config.toml
vocab_size = 1504
rope_theta = 10000.0
parallel_block = false
extras = ["capped logits"]
init_std_o = 0.0
optimizer = "soap_variant"
dataset = "wikipedia_en"
Each number is 500 + 50 x the weight over its row's rms, rounded and kept within 0 to 999. Layers, rows and columns count from 0. Numbers have three digits each. The size before them is the row's rms in percent of the matrix's.

# q: layer 5 attention query, 128x128, rms 0.202, rows 35-63,99-127, columns 64-127
# k: layer 5 attention key, 64x128, rms 0.202, rows 35-63, columns 64-127
# v: layer 5 attention value, 64x128, rms 0.204, rows 0-37, columns 64-127
# o: layer 5 attention output (transposed), 128x128, rms 0.307, rows 0-37,64-100, columns 64-127
q35 107:472582483515463460551522413556478520541430561529467421537583482515460544502546531533483500576472528589503512607491413507486491480549493528447524443485449572470606302540445517529498402566474523
q99 101:484476460503538370588476380538427462444502555449598480511559534445495511516500504436583553550466486481573543430459463593494448475628437474435489476526503530404568531479541550474468440508489463
k35 109:512559415474511366532526365542465480532426559478440472466502500467499582554461531488550517462512524538483633464487505466415558572466464507554506469551556528502496439496462459482466493504467461
q36 121:509503480513416513460521464466517472449510501580455594529490441553515574543512496483518504586547471499517548412454574505502450556560547478510468626457541463489476595441498456408473476380584519
q100 088:477495554509580444499499433475475471506522548491534579479494433430548491504572513439537507548583536371461451453521513525512400479541450440522468602522488541438508580514399519383513577528564489
k36 104:407499494403483442476497501457433513638398474447500486520640547505580527546480485466455428473469388532435413517567483590546494477427478560494585496508543449487561535496522542444537475452472494
q37 106:520531478582496456566557482626474494528445481531492447479504557511454545535500439439431489437427482642478581522422462484501511439537468588408548477460485578555548434446532504587419409485445484
q101 104:498467534450508514518545574538561504435558525483523551522378468465493470511512549522551511505422549506444480627485468537529567471528463476508450539513564502481488538524520463476484466468408465
k37 105:485429472498421448548413475551462464477481499450481485501505565415506527605426518513445504507524472474465554557524546524516567599519570538471461393637409509453526490473506476551578483520548581
q38 109:585455523418418454493576523453458483491531443562477610570452436546512487477463478483548497573462461486518396425562598549523383580476553450512532595460518530464495545409502500424501618600603458
q102 107:526553451560428561395504443506500470534544530489503431594475504524458415547472525425537514511357463430439524426553559497556501507498509485593513565538495550461569472576472383574577601477514415
k38 096:563580481438539542465465540470549507558547581606564518521588526459573397509452482504450389494454486504509510375482504509509518504422456438511455428480480578560476488553512529510446492467403535
q39 075:530481573574449355403488609516573530450475508511484487510465482521477485467558439467565490523535554418528579450461411543467497543530501538505589514466566496571490555506475527431504484334570491
q103 105:519585519465532566566491477482560495510438540555469520485509405525583494443586565559447424504589536478449504583441564511499543482498597497507520502522508495485477570494546538425396516505429544
k39 098:534479530445594521464487479516478521439503296560548551452509490501494462556511556493583496533485509576432398555458568572520510528494454418432536432522466520490518524478468476497516480491442438
q40 094:420501522499482555503430509527494517479449447469559503499553534542569635562520494602454479509462513527478444591468423428527564446514531548419518498485555463514504521594604550556557441537512449
q104 098:541460438443475473517516482501601448539426413507503481429467500515474546487412565496455556437586441594532417509429477393590449515536552570516504499444526433510500540511481383464444380553478480
k40 088:525548528521535569517552479556569440488553545441530485544462494467479463450471437508502555610498543507633408537542535557497489530548533509493453536434501503377516519577449536499612495516424497
q41 102:481509424515554483584592393560434498445432559472497438474583485502425535489577535499514519482542533520467527651481515482484545540500427524536539446502522441387575352617498595509468481558482487
q105 114:355481418542513486643476524501565568532395487455558460477538566535517519444527522497440442505479461519462458536455471444500487498409530575463454503496531522532594375504545527452423500616530534
k41 100:485339514544473487480442446520530450551440612504432477571614599355543436518561491521549483487443422559519442504528485433488534487509487500478492571432424459542525488531441431538520575505510575
q42 094:530467436507532476574492360558498546537490506541562487535600441446544557538497490568450491515431500515453602452570516552516454462504548533476548499468571575435608507571532486571445553591505572
q106 102:569565503539511483444486400463490521532487512468448405520590429416466496540508406503369495598512452571471482575534479501475469457494576463559455375512440506457573449625513594516526453507475608
k42 094:486507542500548533501472388526448577523447516542518506545459490511410512593543519499556521513548511532539570544482503455458547602465500538508480551552578543603473522433480456588470598575516518
q43 097:521521481505456562433548607498494428567611494525484496469417476558528546451415386527521449441569434443538501483421467538552490469462477449478435509518523487606490560482435521457544459412453529
q107 099:507478610498538528490557531530508547485545459462437549502523450503494414536406514488476504443536512500552381455522510506554516548567505548550532568450453542527497520499397489468621517521532535
k43 096:418466569524571545505453499516507546483435408487522629540419565568548461484592553484421493502525546553463443478607557462553485525495522445464406510445438448497485606431474495440477524458532616
q44 105:531499539431511558430523432494553440485513405449491547554453446528460382543451526470497503518502482445464474400627528541619482520542452421497441524489466504545489595436473471480455562466542484
q108 106:594402528536515552481567542477471462498590587490470467452477519513534469532553530454578538481416454512521448526438478529535563576556480480474505531644587573643459581434508456421571570475508428
k44 095:484550462505546497503462522526448569519555521557495554422481496481458498496581558486623501447531411472432539515388556580553514526468457484530486586514587522492480420465442453456545456513446408
q45 099:435520509487474495539495444528465567514458552509531496446668545441565567580530487575425535457526556599467487413454422496506579450533471465483507460478448534493564462497505463611515537498428545
q109 104:469573419566478401464563378464446518548466489563493418541545561511476523494454448479541415472431525558495537499475531470483435517478475570488540396403474540514629452559509584473507443427472552
k45 092:442499484476520448509569462554500521459459497541487383547503429538441615416533489531540552437536472462479518577485516407553457549468653481580534564554550510516453509503562518511541541489583485
q46 095:452477388448476472533461512538507441478602426466500522509473505478556491530517510493441522485535513434538472543517504557555528595539497404553588600464481529463564495535514497440514520446447462
q110 102:519542480465507550412515625462478545554529547520417499550538501564476403547468506533529453569586587530495468496536487476504501409467520548456540418539565427532404566453451420496597472507556561
k46 103:484415523557476552580434504514561547519472601539557458533503457534512486433491516494597424448526549533471491520670466531535439429526544540430492504497528425588467521437526470522443467533445431
q47 105:454570572469419454563430504485487546494493564552482528581502525424522478541496409547440543502443611534509472432574462481469559579524527470468418452431428466444469551486392551479515484500574568
q111 103:549515475523438489435448499535461498499598534555505493507411473556472544506477532464533492558503567465488511471481530505499546503557531466511547495423523569471479569632515636509574489454494487
k47 102:509523468504550437441546438447438527455532474469465421428491477492442460462511452440497501577407536511477531632468470581441457515476524410546559557574540515489434470500541349540557484584442524
q48 085:531488560543466524495523483464531481458564409491543545502372478538538426467471505427578570531470471472545600361508516566465583467458414466488472594511491537565470558467440543461465557544606510
q112 085:580440549543498516457462483503551468458618475428530537424427479452479425421478510543453543547457471470491488528568570550515514512530437430542446554523459433497407487433496464486457555438576490
k48 120:443492491563533508506458516520430515421519535503496545526520523413439405441584557565438546490547492571528499461495542494493510463472462539485514436489461629429467420562427548569482518470516534
q49 103:451524481484525427531563577469482588513461432577535552516497558448499446475506450527548526447575472479568416432479465436522470513518525427476517571441475538488484439442445558488507560470520523
q113 107:521495458481476520437444583498439572463499487508535506614406505484424498523479455444400438417487452430502543483539471424504541503503484596567495462477488586559420553641502527514554537480451460
k49 106:547484437361509489475497444464556513446451467418568578464469441514540514522474572514504560415390525476535490511507473496517527417553518474481556454463506426450487525524536508543443455491455442
q50 100:575490443606395513479496539503409495515481533459525498567464507461539465531518532407460546526460481479579454558568450506463574572542525546468451545421433623563513506535504474498557515450548586
q114 099:573565573464503480537501465594516510429483428394525452492530444540467391566561483479467590542463564531564501474498479501468463532641529449544502551537573523434525547523425456375494481500573444
k50 109:450433516501539426533495587459488503496588549475379513498513521525504544484451567599480516506503548547481496472524461423455572486516430455502488550564502399478460455512439546519475456610594520
q51 082:559586473485509606524530544537547440573484581459441539465430480619471459560489563443526461503416494505556594441554465439495482451441521531540423550412446495464441558539477452520570495507557484
q115 092:484480501519393466470490479510428493478516424536407536481477437424522540512514507506491408521514502564406531570543516520320535515512461422488593508504500401488518479428550509502476484435454575
k51 090:498472491472466448515454520529496445522613474523511495473576434439420488479549557566519493541529507504620442469481470561547441478536533468459571556590584572510524567453514382457504552550490550
q52 090:560517447461481481496527534497510493460504365502595523575485532527515409466468571469611519427501482587576635475477537404522497485497471461523403511474479432574494437361525509562515466482458495
q116 090:400446565502503524442506536519552493469490506514499518596431513532435425465508492517540504478510507508452509521459495459501502489511490458412406582537469421495457473526599474509509456466389531
k52 099:480606499575507479477582484533489467555533480542456513475477496469522461545429562514430523467553492538450434459482429554519450430519549453455553487463462443454651486520591514451437491475435491
q53 106:536525579416482442486519449453470430446533573389427455480511483524448429577559523454528572452382471504424482545500507430456540516507482498521576461512494501418519532457486505493428535528425455
q117 106:561416447447426504473600521476459491577527515596417521539551486412518435556572506512521542511558513512543442543501433522481518418516516475531490651484454438567415487507445439470540491465580448
k53 107:479519449643410528516548461536450546516500470461473519496510429513527516442479386563445514483507418571517490427507512542548520531459451558512509529520447458535427494522458537513551383489392506
q54 082:494596527372490456491456484436513470511498516491574482489501507541517465450465562456499546542558573472527515481540511471583529542476455496585406504512497565490564522514491491491502436434502496
q118 127:440476450536455544464537574518513382410598578534409486545425563522453365512467470404483496596442423500398542452482444455526437514568440511523435582445494522463569547531476476458487450533429451
k54 106:510375564430503508412535502477431496490437398431373430570525483417449454574608417453484496594517451499457541501451551591487558459622529551537511520476514514545491442514420585470542502553556511
q55 107:467480417565459477538562562416412444441501520489481504608397530474508519476484477439420494616424478584439465525413445516448470479499515527436489431563495539508475451551434502457555544452488508
q119 107:498487443573537506488510410559461417429484560424459485449517424520496609533486531549499477463466513420461535524448518498448571610569435473522481542560539511423488499472469457477406602439559484
k55 105:492640545505525548441478433624498592509409576504466554524542448540467500549570558439509485488448499497496546498567585552362459504514462524632543548508604502452413514511510551510542470487540470
q56 108:481459423458503459435556463480555566411476503549501468479611495476491451455436487472545486550378415478383501564524552529467413551503449514573409530532474469514540458422502533464423540513533525
q120 120:428500456490513570514507598416467557552488475492531502420558416505513466482518493494336532444519494493527496444528462566548504520430464526494551437425510544438487428510488572566470505559528607
k56 099:539419562551390495560475519412529433642525418533559522465420493488548616610491455474418461471536432501530513517529532567459562497471532466495531446472455482490507495578566360627409475524561492
q57 091:413519555451411573463421464494571498509498489515509495493607534461470410516470482531616434471452466506438412494493540524511517516445422482579446458535506541493588422488511450417437519581520514
q121 109:557468480516495517465478628462559490563500403580499525528459516535463457551459375532436605521556494445550439491535478504530445444483566458472428466421458498443450554406455527554487449567592511
k57 096:468500517502575518555558498476551487456559534450522553432523414516493531470501458482512494576518534459574596473545550536490545495463510493487523456455511524483466527513457579536426536493548441
q58 093:507483476528600431436527558460434516492538471598521438480573437463571539528514451479477501498568491565515449502501499523480436436444459503537568417461429497410485509490407502485488460469480490
q122 100:492533492492552535517579507553540579477518483452430465448471538467557513510491515437473519492482537582498451451349607497552471474494435491540533459431472464577542456580486495465484438556432441
k58 096:567450493488509453463511465557550585531515481510528508476341555442519507483535599508496571455483509493459522507538478548411573519544558539496444571495457483508491400541592583523558461572509545
q59 095:530546535455561434542454491509554442410467491586556478453498465525492575515433461489500474494560509540524519489466499586543491490462458530489423487424559434528473550474497588470488440493530434
q123 095:448558475552405457463470480469485528511540557423508557503497641518502425464500455446506546517441518414470505507523550512503551429523497436544391548545503595491447594495471489533452508507547553
k59 109:469402615457426480469453621460495475534530521452514515640536551455394522462526448540548522525426447460505538539557526458506448499459496514492613561533499538476532530526487489489587521476479481
q60 098:431538589535515429490497517486542505535549511535475536539441465519486506530478430400513503576571540514517604514436494490418385466499467452424517526500563614511511527449542589467417413524514558
q124 098:479480446500525461487521571469501530518474511509412463597596490522473476490524464499496564514494513449479383503470522536396517417501480539529550468465460422535481441506472468542461535547439498
k60 096:456526414494456463519540488477479532468446510484482492485376478403465507483530456551454528484440459488483455434515477555501533525550489469582505443478393439502527452413523494437488532458555525
q61 100:466487596492549475433502435516496515567388390474482507440451552549518453538567524507522449429567461414500529383503538418502513552481495487516584453526416490473546471473476409498558517498532524
q125 103:523529516445446480508453548566482443569568469477576483495440562576546458491400523552508606518545533466566420571490574562470562526456552448396525573429458405573456490487516478558549527504510413
k61 099:504455491485470466465520541573510512493543559541482506417574464529471493518465488540490614498480530502598449461453473465511498542465422496479422578485489554506383510604581440497405494422509543
q62 095:459503540547497446471518515501463517565441512559512371541476496566519413466547497583475504527418526610480477497442519468591515546433544589510451438502409350546526312464451522506474467523427568
q126 095:499561571524551568518514561500493511483477440446379507523447499445538489481416463459460463598545517581489478429445488465582474483455515514488473475449564451423550580654553591532453549515491565
k62 104:567460496512480512458531495571558484458493455476520496471474514512434489497452544493535551463454545458524507515517452498451448509557485341516504509445545535523417639434487575579442491554508482
q63 101:437458529491421419480441536523550445517387484545482547472484483521556485479535458477512530463591584514444457478458632529465480489463574481504546406491518464501561471459446604517502594505499553
q127 094:476427454563533483526508513438523528539397519485499443378509516473524543541471443472502519475510402506453435435503492540545546472344531489514442406520496519625548512492575409574532476620564478
k63 099:578506525363490519453488468496530504535486490509586536507452492513491441489472496607425552525536517414491453521526497469504472472472415576519490583460471486483456526485508452470610554533451507
v0 108:479521511399594532455428432477450424574554554573441514463485456491570456443496448536545478482498457504486476477407516531620482512512526522560520496450497518502618470447498500493453469547542459
o0 108:519444520498485603546454561469498483563500487543491498501450534497504604429522500590457556480543469471546482607488461469479546405481560467474400517494526398416528576591540465541484484454519585
o64 101:478511446439345430521522435562520489455467560505525492559510493427490524566543547493411458569569459505426563455493384469520532557582426542469544473525372568519561444514485474414578526484462512
v1 099:529558521408473455514478470531561453549492443463540599583539481445436532443517504524459540626603495472492457455405483466478495471543474454569497588406558478436531508472523475473562543523487438
o1 108:463430526532531413548607453494469608599403581464421487459575485462481438491499505507534459470486433475566547430499424526547396471615436545542593510533423511526565496492489500396527449478585527
o65 080:576593534533488511512427511475411528520518422504617499553426499501481576538466521470490549423498543519564499557540480530482585542394477489406467368550509537466467558466451523552529429531537566
v2 098:493465599493595533528486445442474492468489632560406472447562500453561488459494484454598490473542465555372536466467530458427513501525570556490511574537533570543472466556506517359445445508513476
o2 101:482465469460550588446444567501581568472511478522519456421497437494519480484535542539486449568525459561420471562485549523458552485552497474487405440541591459533596500587540565479463474534443459
o66 111:477502493491495478590450478420527474495456461476466547562571534534529556501491494473537526403481557469547460393436454567494469459433456531468578491364481454470467457481444467544541418455498516
v3 096:460489426485496440515478474493559518487455445536541564506491507502532415484467512503430573518473470524479531543542480509466444443514470522457364439545490560526526586621553588431473551522494496
o3 103:448576548527430573587571509563571487491484547612475495475514517539532494564544407537445505483496496538419547478477447447520431462511433610585522546473535593574557498546439453531498452637454443
o67 103:525511423490531401485544555550405473500502470457551548613414488483463452502443555498535521630507537474524522457425552526456445577549573464443487466521508508461524473504441444468409532442484498
v4 096:512483471571552622506577501471562418445433525506497520458483485514546527469483465571505478469502442524622459478534496526428522437472500446517484512519469619470592510468566535478492553488480574
o4 102:470568459531495531459523477584529372500525570494392427455576471484509459555551524485552562483482521489518630531488572503509458515512476520574490474516485562432440505521437392621511531515537434
o68 099:571433479427504518483560542452436507563485486492496506591449523530523547533568447498454475487462576494472385570481465479441511496498522479517587544514507492583530513497473599343532418480467503
v5 096:506641479519528463522468446487580556546512535523391504529434417475424526546496447544496459481462457581509488498479456524557526578488618552491506457593535525475498520509451533557521482508499451
o5 106:520518508445579550553504577582498400464493565521558590457540515403450425492504405455504429512536476504483495487475558547526509541514551499504431515392457557491521525417555543550452535471472545
o69 098:557453520618505466485565476414500535542508479483473413474598511601539573552459580547463475531520453477556543551575456466506475412452483488493541555515501482494473410626498521448521407460479488
v6 104:435509499407551508527520453452479473510538578453525421474533545515467508462444462400450500502473438386562515471495480510582466608469433424515517487401503441420472513489487447461485560411497477
o6 101:524477519449452561470568507548471487536499544407419422441487440469458466444487490468483528556578461473478571568418530403481583512448520427527468486423481477567458584571510523501514453499536518
o70 101:504536525599503525455498538466524532483483438529484552607427446512520511617523503510494542492504564520578399481511587542485439406572515514572499488578479524471448518548408476492492611440528571
v7 102:522518454515466304388535540557502511444471567506416441545477517565432429541494593496430532485458609437409522466511461488519481509445536450524386473404513466537454524531542516435468570470467524
o7 108:533450590511491500437451507554457588508553568500462518481606512490545499519462451470624537531431475530470445553434431492473506483452463533487460402544488590573449487515562531544468463454459445
o71 094:423612345476572524487598524398548420555537495505512524500545515544433467437522543394449425486554489518481524467573539476566437554508476497553486557438471542429571476586467518407473520577498559
v8 098:532556448462460495556489506482491483533505415449554406526498465578610559466475444560530587556485378493573546488495484495454484516443458467510546457469437463524549532547470456568606494449509548
o8 102:534554445490596547564468539487438515439464499463590474501424504475554415605608466539526575515517522498496559392523528498545530470515435475460545601549440497542506495572442527437456550421439444
o72 088:524471579475351499488500454481597475481509466514381528454440445546443507505491492462546341561497525500504466616433425450564500471497517469453454460496514476487458469501498456460502526521590500
v9 099:453521469500462447592482489516528565526541559478581484420458445508376465505523525553542575479502482402494486466528557511427513579511494450532416575559449462555514397469520477481508457510470415
o9 107:475487404483423518517482573464499466575455505456559492469624507433518428523436504485542504514564539519491450639435475580484520535412480499489571543590482492530511423480509520527622454484493504
o73 089:498418533540511450499494506461446526394514557477492538552371597535435521440497535524547576481511441506594546427577447411561504478500567503479375465421500598517538559488529472476547570456525462
v10 095:581405493412480558591524484454490561535516454471513607486476523475509545550508434524539488582514475470564508490589451489497489632470548496546499403469544512469468559505515542527551546514444555
o10 106:519448568461484399427618554479480464532453518497551570503485578500495420585499439432486561492621550473441489573573573487496427478490495505483508511581534609533463480523440479456445515582539466
o74 090:428542442556557535528452387519425485531439485485480435507527427417512559486516463607443482449450457584538535430467427510469506481456548498463569471419508530457530518417501489545464509423540568
v11 098:570578534513471475530455462532554493533439495365514563505449454479507555370587504517528485540479533566529452579454510469450595452505566541430516612562496542538458521502501512449465612545618520
o11 101:488579510484478495596401482530577411565418467437416616486496412515407527546534442549528538495539455494479555432513469477502479533522468565514496591485497454454512492421498481383437529531537480
o75 101:459416508477502548460481576592476579436590445569570436511457571492566538516511590482437523480437485467488541451534544486609495536489526398489492450455496442522471500493556495524512379525400550
v12 098:479472564481407445511456560464577609506550502534482490438536553548578542500484399474541556476467474451475545535502477541543596442469515551426550436505481475455551483478470479480530561528443406
o12 103:494586510434552511477499527471558467499523458492522540445350426502496504480519548488514533578429487506604496503509455536479527433478464458532568558487514505535472437507488639488501466501467525
o76 099:547485465662436484620526545517476531530496514478447457486561532488517410534427468550479552471531470518503547445440462461533436510479583465427457476500425474440540614470436459635518472516536516
v13 106:480404470512482575552439491524456419547530483570476547524562527458550514484461424484518499561522447492537575485495488506498558638488501505478438512424459410532573477531533576468532495328483522
o13 109:552422489468533480422584492527539491569552338545587516479435472516562495558481475464477585455544519436509514503510427569404521476509504461539553453384543489563551469522420402567554440526515484
o77 092:530537493560464498497495399440488526478492546420434449526379471426421550447477455513481479474491527503475471590441593334549522464471450556476462571618524485405463480612463545465381536510468478
v14 095:476520513460542445500514489430484490490533544570547468529517457473602439472540455553578477398484565608456467556507504487434416512477608556576538476433424540500476489450467441510466516572477533
o14 105:533531424544442562524521441429406359420494518431458532454512541488564453487513456541512590499418487550496500546445495481528439446445535578404461448429543503551528475516545572506536429389459503
o78 083:471563555506574436509405519567580521527421479565483437568389489512441585554510481458430471474598540449514546518527555466458528462507535488577465544480444474491490491557482373519490456577517546
v15 105:570562455468513514532518441490488498577519491504464476543488470516459488524538469523620418373523574507533525502500432510516448530499566383473522504440587520517448516495516497487578599406503410
o15 104:434483500525461519532500494502515528408487521459543498419529414381573552577380459455600474512590492503506474529421466470520459512519566463527401509517550446477506525505477516406574442407476483
o79 096:497482588478519495524423540447525506562533404493561491490480553580558425496544556499376547522454482465478539415539498499586568460492438489470558555532508475504422483418479601528386500489483520
v16 100:453470476507544491502453580417586522621582504503413556473570467484472448523499495598522537493390464544434491434506461474477523481478583445426488515589498528605505555563554543470578567521462448
o16 111:520548504566525488604525554463524418522533495499599538367582537443480497517441638461534466530471447479549464533537449507531440485504430502404419525471478535508546504501504474454387486479471529
o80 092:405414500472450472446594494596519521496487517506439496555526540477491457513604392454463528481572492507481544500447472547465502527499533556582540523466489512518423473535452503499599440570525486
v17 095:532429445539516574550544377543375509424477522616433518538556440512563574477524460432536536492451459510435495472522518495532492500552583517481493487512560535493434496539540552487609478475455578
o17 101:485397504470470471471400476471521494402532577478454507442506466436454477486427497478536533500444504487499527491466522514460451530464497421529514561446536514536436387504404523461495492584489510
o81 102:516605432519525489497589529514505546540422471495542496535518540489487527488527462500445463577491531486538400508488536512484557456467534591489499394546433419548607488548590580519394462432473495
v18 094:504610536525462477493472577562537484526420543426538500472407522429515490602475487465434487453406574504502505558486502404518516559487497518467489410490502479516545480563495459494492553391506502
o18 103:494462574499532518501499433472459457502442468605535556515471473506560516426424450507489440508549531453523672551565466576514449571435571439461453552407528541527473486429588531427523553421549534
o82 091:523576494473490526499505601587583493511523510442449488478588520525445450452505501448532543506536483635487400462458502409496495399590475545520509475548576521426480512516486480526520383560506451
v19 100:503492564526512516552454418567552470521482486519459558501440566377466476529599478519543482544508493518503408442478528567546517522445478527519477445509627520519513524512452525476533540471431478
o19 106:510504519493550534516528527492550530558424518494582432432546503480568505539469525598417507419538482443503591557513563482591485558582516532537438505474477528503499422439469478520491472563422526
o83 090:561526535538474492466455568504486437516459478437453538433480468497429487510531441466494582572551434484535419468495474502415524432419524428558531487543541511458445529471503465605484497494691495
v20 092:427494546501574505453492423493516520470485461377517558443528514506477518511531526558592511442537514540395417567495475382535406452547455551516523514582372402425452497502495523470506457454451480
o20 096:656461488441504526450543494431505453440433444506498541378504455571576492508470551419437437484534480559582510475496529531609481493548451493501453444541407513566498549430443495515528523524526583
o84 103:421417513554499450550499516582498555528474494554429451607517554463508486516621539531496527446482521452490470520505423473486474558394548582498510472429467466458528457545471506519441482472457440
v21 098:341613460479531514520508530458514555566406509492557564468534497519531495514474567500565513529515428398473531482460438528447503519518511532537480570452417472442421478495488492456548493630490498
o21 107:522497444516474513433471617530460501478409525440446461506389524599509480566526519491513520507496475419551426542568536478507521423527520547461427435519514507511460534575498474511573506535611591
o85 084:468499516522563506586513497459500425489602498534440505548580433521483336444485389497488507498515501581480591461442477514422406502429539494548534487483566586529537529487527527534476374520438470
v22 094:470463440561428542567492479603457412484586449503544451505540419557578482453424500564529558548412470540445474468469529470483460529504486485459611463508520470479555527498443531525409498498465585
o22 098:440445486502570409463518487488452492466461542473472549516319511476531464497548513438563545483516495505481499377589465422560456583467492485429500506485559466532524529482558538439458538494434460
o86 098:619519498490493529462465437490580526481518543561536470524531497469500604508495499565483390576548602500512469636427518540486580418568541461524466482561443554505511549605469492487519578497510501
v23 109:570511504606464453460490505510491462440530535423474529581491492487408483531447503476484511597465502437524520460531475525492450473565506525551568608462544458511522461425556468470568490481464557
o23 105:429532472532607587517562459455427513537591520458490535469486470532438487571505524516560553442417523409434576471478505394454497533500399521619525412518527519497525531418447452492532572524494460
o87 106:558502527472439491423476582439484514484364503506539491482522527459581519532488505513502428520625428487528447550529531566462593495476595530463537520536544552526502453443499544479520481454599476
v24 099:541440602482479516428503556538509516517442529519423455450544580485514465480433548424565459498551520443493506494508463557551484531479543464475450534560619506433551508557533456576564535573442506
o24 108:391505458470488473594487490526494500415496523513486557505570482584482473512476474512404480421549475469460521547523598518500489439455533467597606592510542495437479551477424529556517453472396454
o88 096:580572536503493542414541527541578534525455500525492414491541489440446463489536500523602428542418498512552486425410485479465576483510466515523430380436469535530479413548492533473508531541594553
v25 096:591530507554399538453417591417411481472532521591474494498533523469465492508473487522574489525529408556566481590564487576478509451428489487550438499526491495493500521522344544544521494499489523
o25 103:525436541430546508483519576550497516492515442536508549540452523412512434445523362534453451466521512505447454486554459491464477529539431438438554431533474507464509499566460524495498575524482481
o89 099:533554550559528455530437433498515458546422589498505519371559518492567489552565474455536551547508462521437557493556532534529580545385491563629478504573578570567469533451548505472528428496510501
v26 102:489514558509493563506464496483520493580547395475480519418513529529616572486449447468443508435534495583441447459550469492447546513529546474484484469506536462447533505627600589538474532477513493
o26 108:436571484491505444611484474530603444503547509494506473492498483519478601528414533451486464578537459562512580463427408594542550533526403465460533562490496466489494502450545464576500409450505604
o90 100:587506489532531518486513421533498623486465477521479487549550479471553435538532479470577443393453586435475474513434610448467452532511511514600478475499592502527505478575426497436486595589487393
v27 100:454496569474587541548475538571544476474413521491496550478527489422626433407490502534391495493514485519475479510543530559504565465527519498512517491546565481484463524462495604501531475520438427
o27 104:440571515474373441498527482547520487478408473545467560476436556532486576496366528624456506504473489465513528424506522530459468406594515459539497423439526480472420532390570531568454478480516527
o91 088:517486586541586445501454505417491463557501536527548391551480458523453440547585550407589535596408598470486529515500458530489525619404512489530531558509441517570586511509494502476608459523446510
v28 101:532530500589411537551518494454531569516458437506518491495452413516492489438480499461401522451553420505467476515469481411461492496550521580523436447460452484397556508454436489567413485503421508
o28 103:456532515514424469508494554516506505500526444471470524523507594470479534493574500522436508517511587487514478428519526529520380586542481497543539480453480567505458480460388498579497594504553499
o92 104:516457452462534602498523478509489454480430578463455450614481391473513514570546546429454468519553444417478550530492512446488534465577557507471441552572438440512538472605551509476527497456440538
v29 096:487533416573570570530447387441530506510550413554553514528510579579495510489487472397575500439475492548519462488513510456539554489488572475477408494387510450547456518578495510469496464462457434
o29 102:458480628553474513554601517531516522489509420408476476485441489418455366495502506481527392419556501496480517480525528493626500449500418534404525538617465522538496467421427531507426520473444591
o93 099:520591416514540506483510545469570474486565513559563592509498438563601589488420497491447552570426583428503500524530538514433492485574524504563484535374481484471436499642609473514528597482497470
v30 099:468534489501556460509490436504598592462469593555492532500578576437454550498508543490484459590475492511522484532483419601459488552591486433558489572533503449581450482431503506494623451484485519
o30 100:513505567483470530522517507435428544453545491461590468489490510463488395440498641540527512463466460475508523559598594542484486478433486531606524457486514465521481529408558558625443470510524492
o94 098:488441504527549520442461516617485527564543477534502530507445541539596489509442390511443501472561557504563458406465500550514534524469468523456487398477439466559512552501476486480550590485498470
v31 088:518487519434470440456472463436588502473523502620353477419497482502423512462554514502564473554519462543479547475387462573472422441553467465527474674544534443500483493544489441505523503490534406
o31 098:472510399473515563508561496479467499507522555531482480421526515423443592487531526575472521510417402474421497504335476536421500536502477576509465503561611517421488546511451505498518467523436527
o95 103:584481544557513517569423571513483516517469510469535483488539497528517383499495445549446484453572553512521504471602521471583488434410477461483503468462411499593525482543544513542516456456620476
v32 103:438449526479537561572558411473483508564490428489576543507453557519494475526564499511517542464508537519461477484460481522443429526508571430494525542528561458557509543529518543547548464490529608
o32 095:574462492529557430525533540543405478479428478440524471537448564454426512636460583528498429494466555436581509516544510502445410468508573538486438546603470466486525518469475588539434507478535528
o96 110:475549552505540557510519421443528531487437499568616525454524404556574541432548507543542529443489499576482507441431613500565564492532511471504563484469605491505556574432512458455500588493508486
v33 089:552432440480546578538572377565486519484400597587523494591487532547511473500517529494525524481476436493450563437534487459619416525542475507514552662428484447536525515534458430517397529523568425
o33 099:555523507470476551473451505487534478501527537580446428527548523529563601512458484539531453591440473404399495598548426410575475585448588464489458599536506393500528517567534582474473496562513365
o97 088:437493580484449487466520555500477523516480412456544507518373467468492545462506471511489543445533516540568523463482485557442532434558485581427520400485530475569527502527534396543547494461421614
v34 091:549511509518552513501516534483452518495481557469471441466441501474509472523569543495474524496525567417487508545610521510444403525506550463542430472383529482419515514448496495530563490478569514
o34 096:539518490457390579454513524488428510534493429521501507544463424469596528451430495448536527475451481469470431495520523450458477475469526462502579488463590499530438416532520515417507577531617448
o98 099:531435540487537466532467487478605552444456548444477456468515537492433532590665506498494442465564461507469454519465539537448555499580468551504459580516483558492500504524492502427547461515465521
v35 088:504537453533523510529475498568521533483497404507478482524406436595533490403428530569467514522560470548485545581503401468453538546554526542519446355504468435549405585519551485451541558529447531
o35 094:570506538450479616521502481469478458441584444467430478550504487510425439528406445554527530544468496473459459498531508556579421464543468579580375502449496494506452504510478536456443409494468563
o99 086:444424469556526412494492356467488496428503617485467580472500587510488501411471532504484462445526454578543469537482499517449510528491544392450593470631521512455539579460459466512510548512498472
v36 101:422545515480572476511541529524527507483468518578448623554518448511474397435416497480403463494397511588485465564470512586533481517449479572547503553400572581535497517529480490478433523591536454
o36 105:541523482466584461556539504509497439536508512556482494474530570557524535441467453509528475492452436414392507456634482380492477408552557491512443508559545557474527541485555494478438492492619529
o100 093:441489535547515522505476489483578599518537480491424509558453443530545547501558524512504453448521526519580468500467548624543493512436459528518443498383435401466485587628457565483516509488442505
v37 098:394577386478493469516415483455575493542449448486516524494523483472424489533608465530515523455570566518508526484534464536465480462478428448427498439522540454552478558482516502498493426458569498
o37 103:501444532456416523504543522560471485458526489590497538478482515512501487551552483505494404521474521417518563450491521500571488550544476608544536510522486488621505448503530397534519477458349492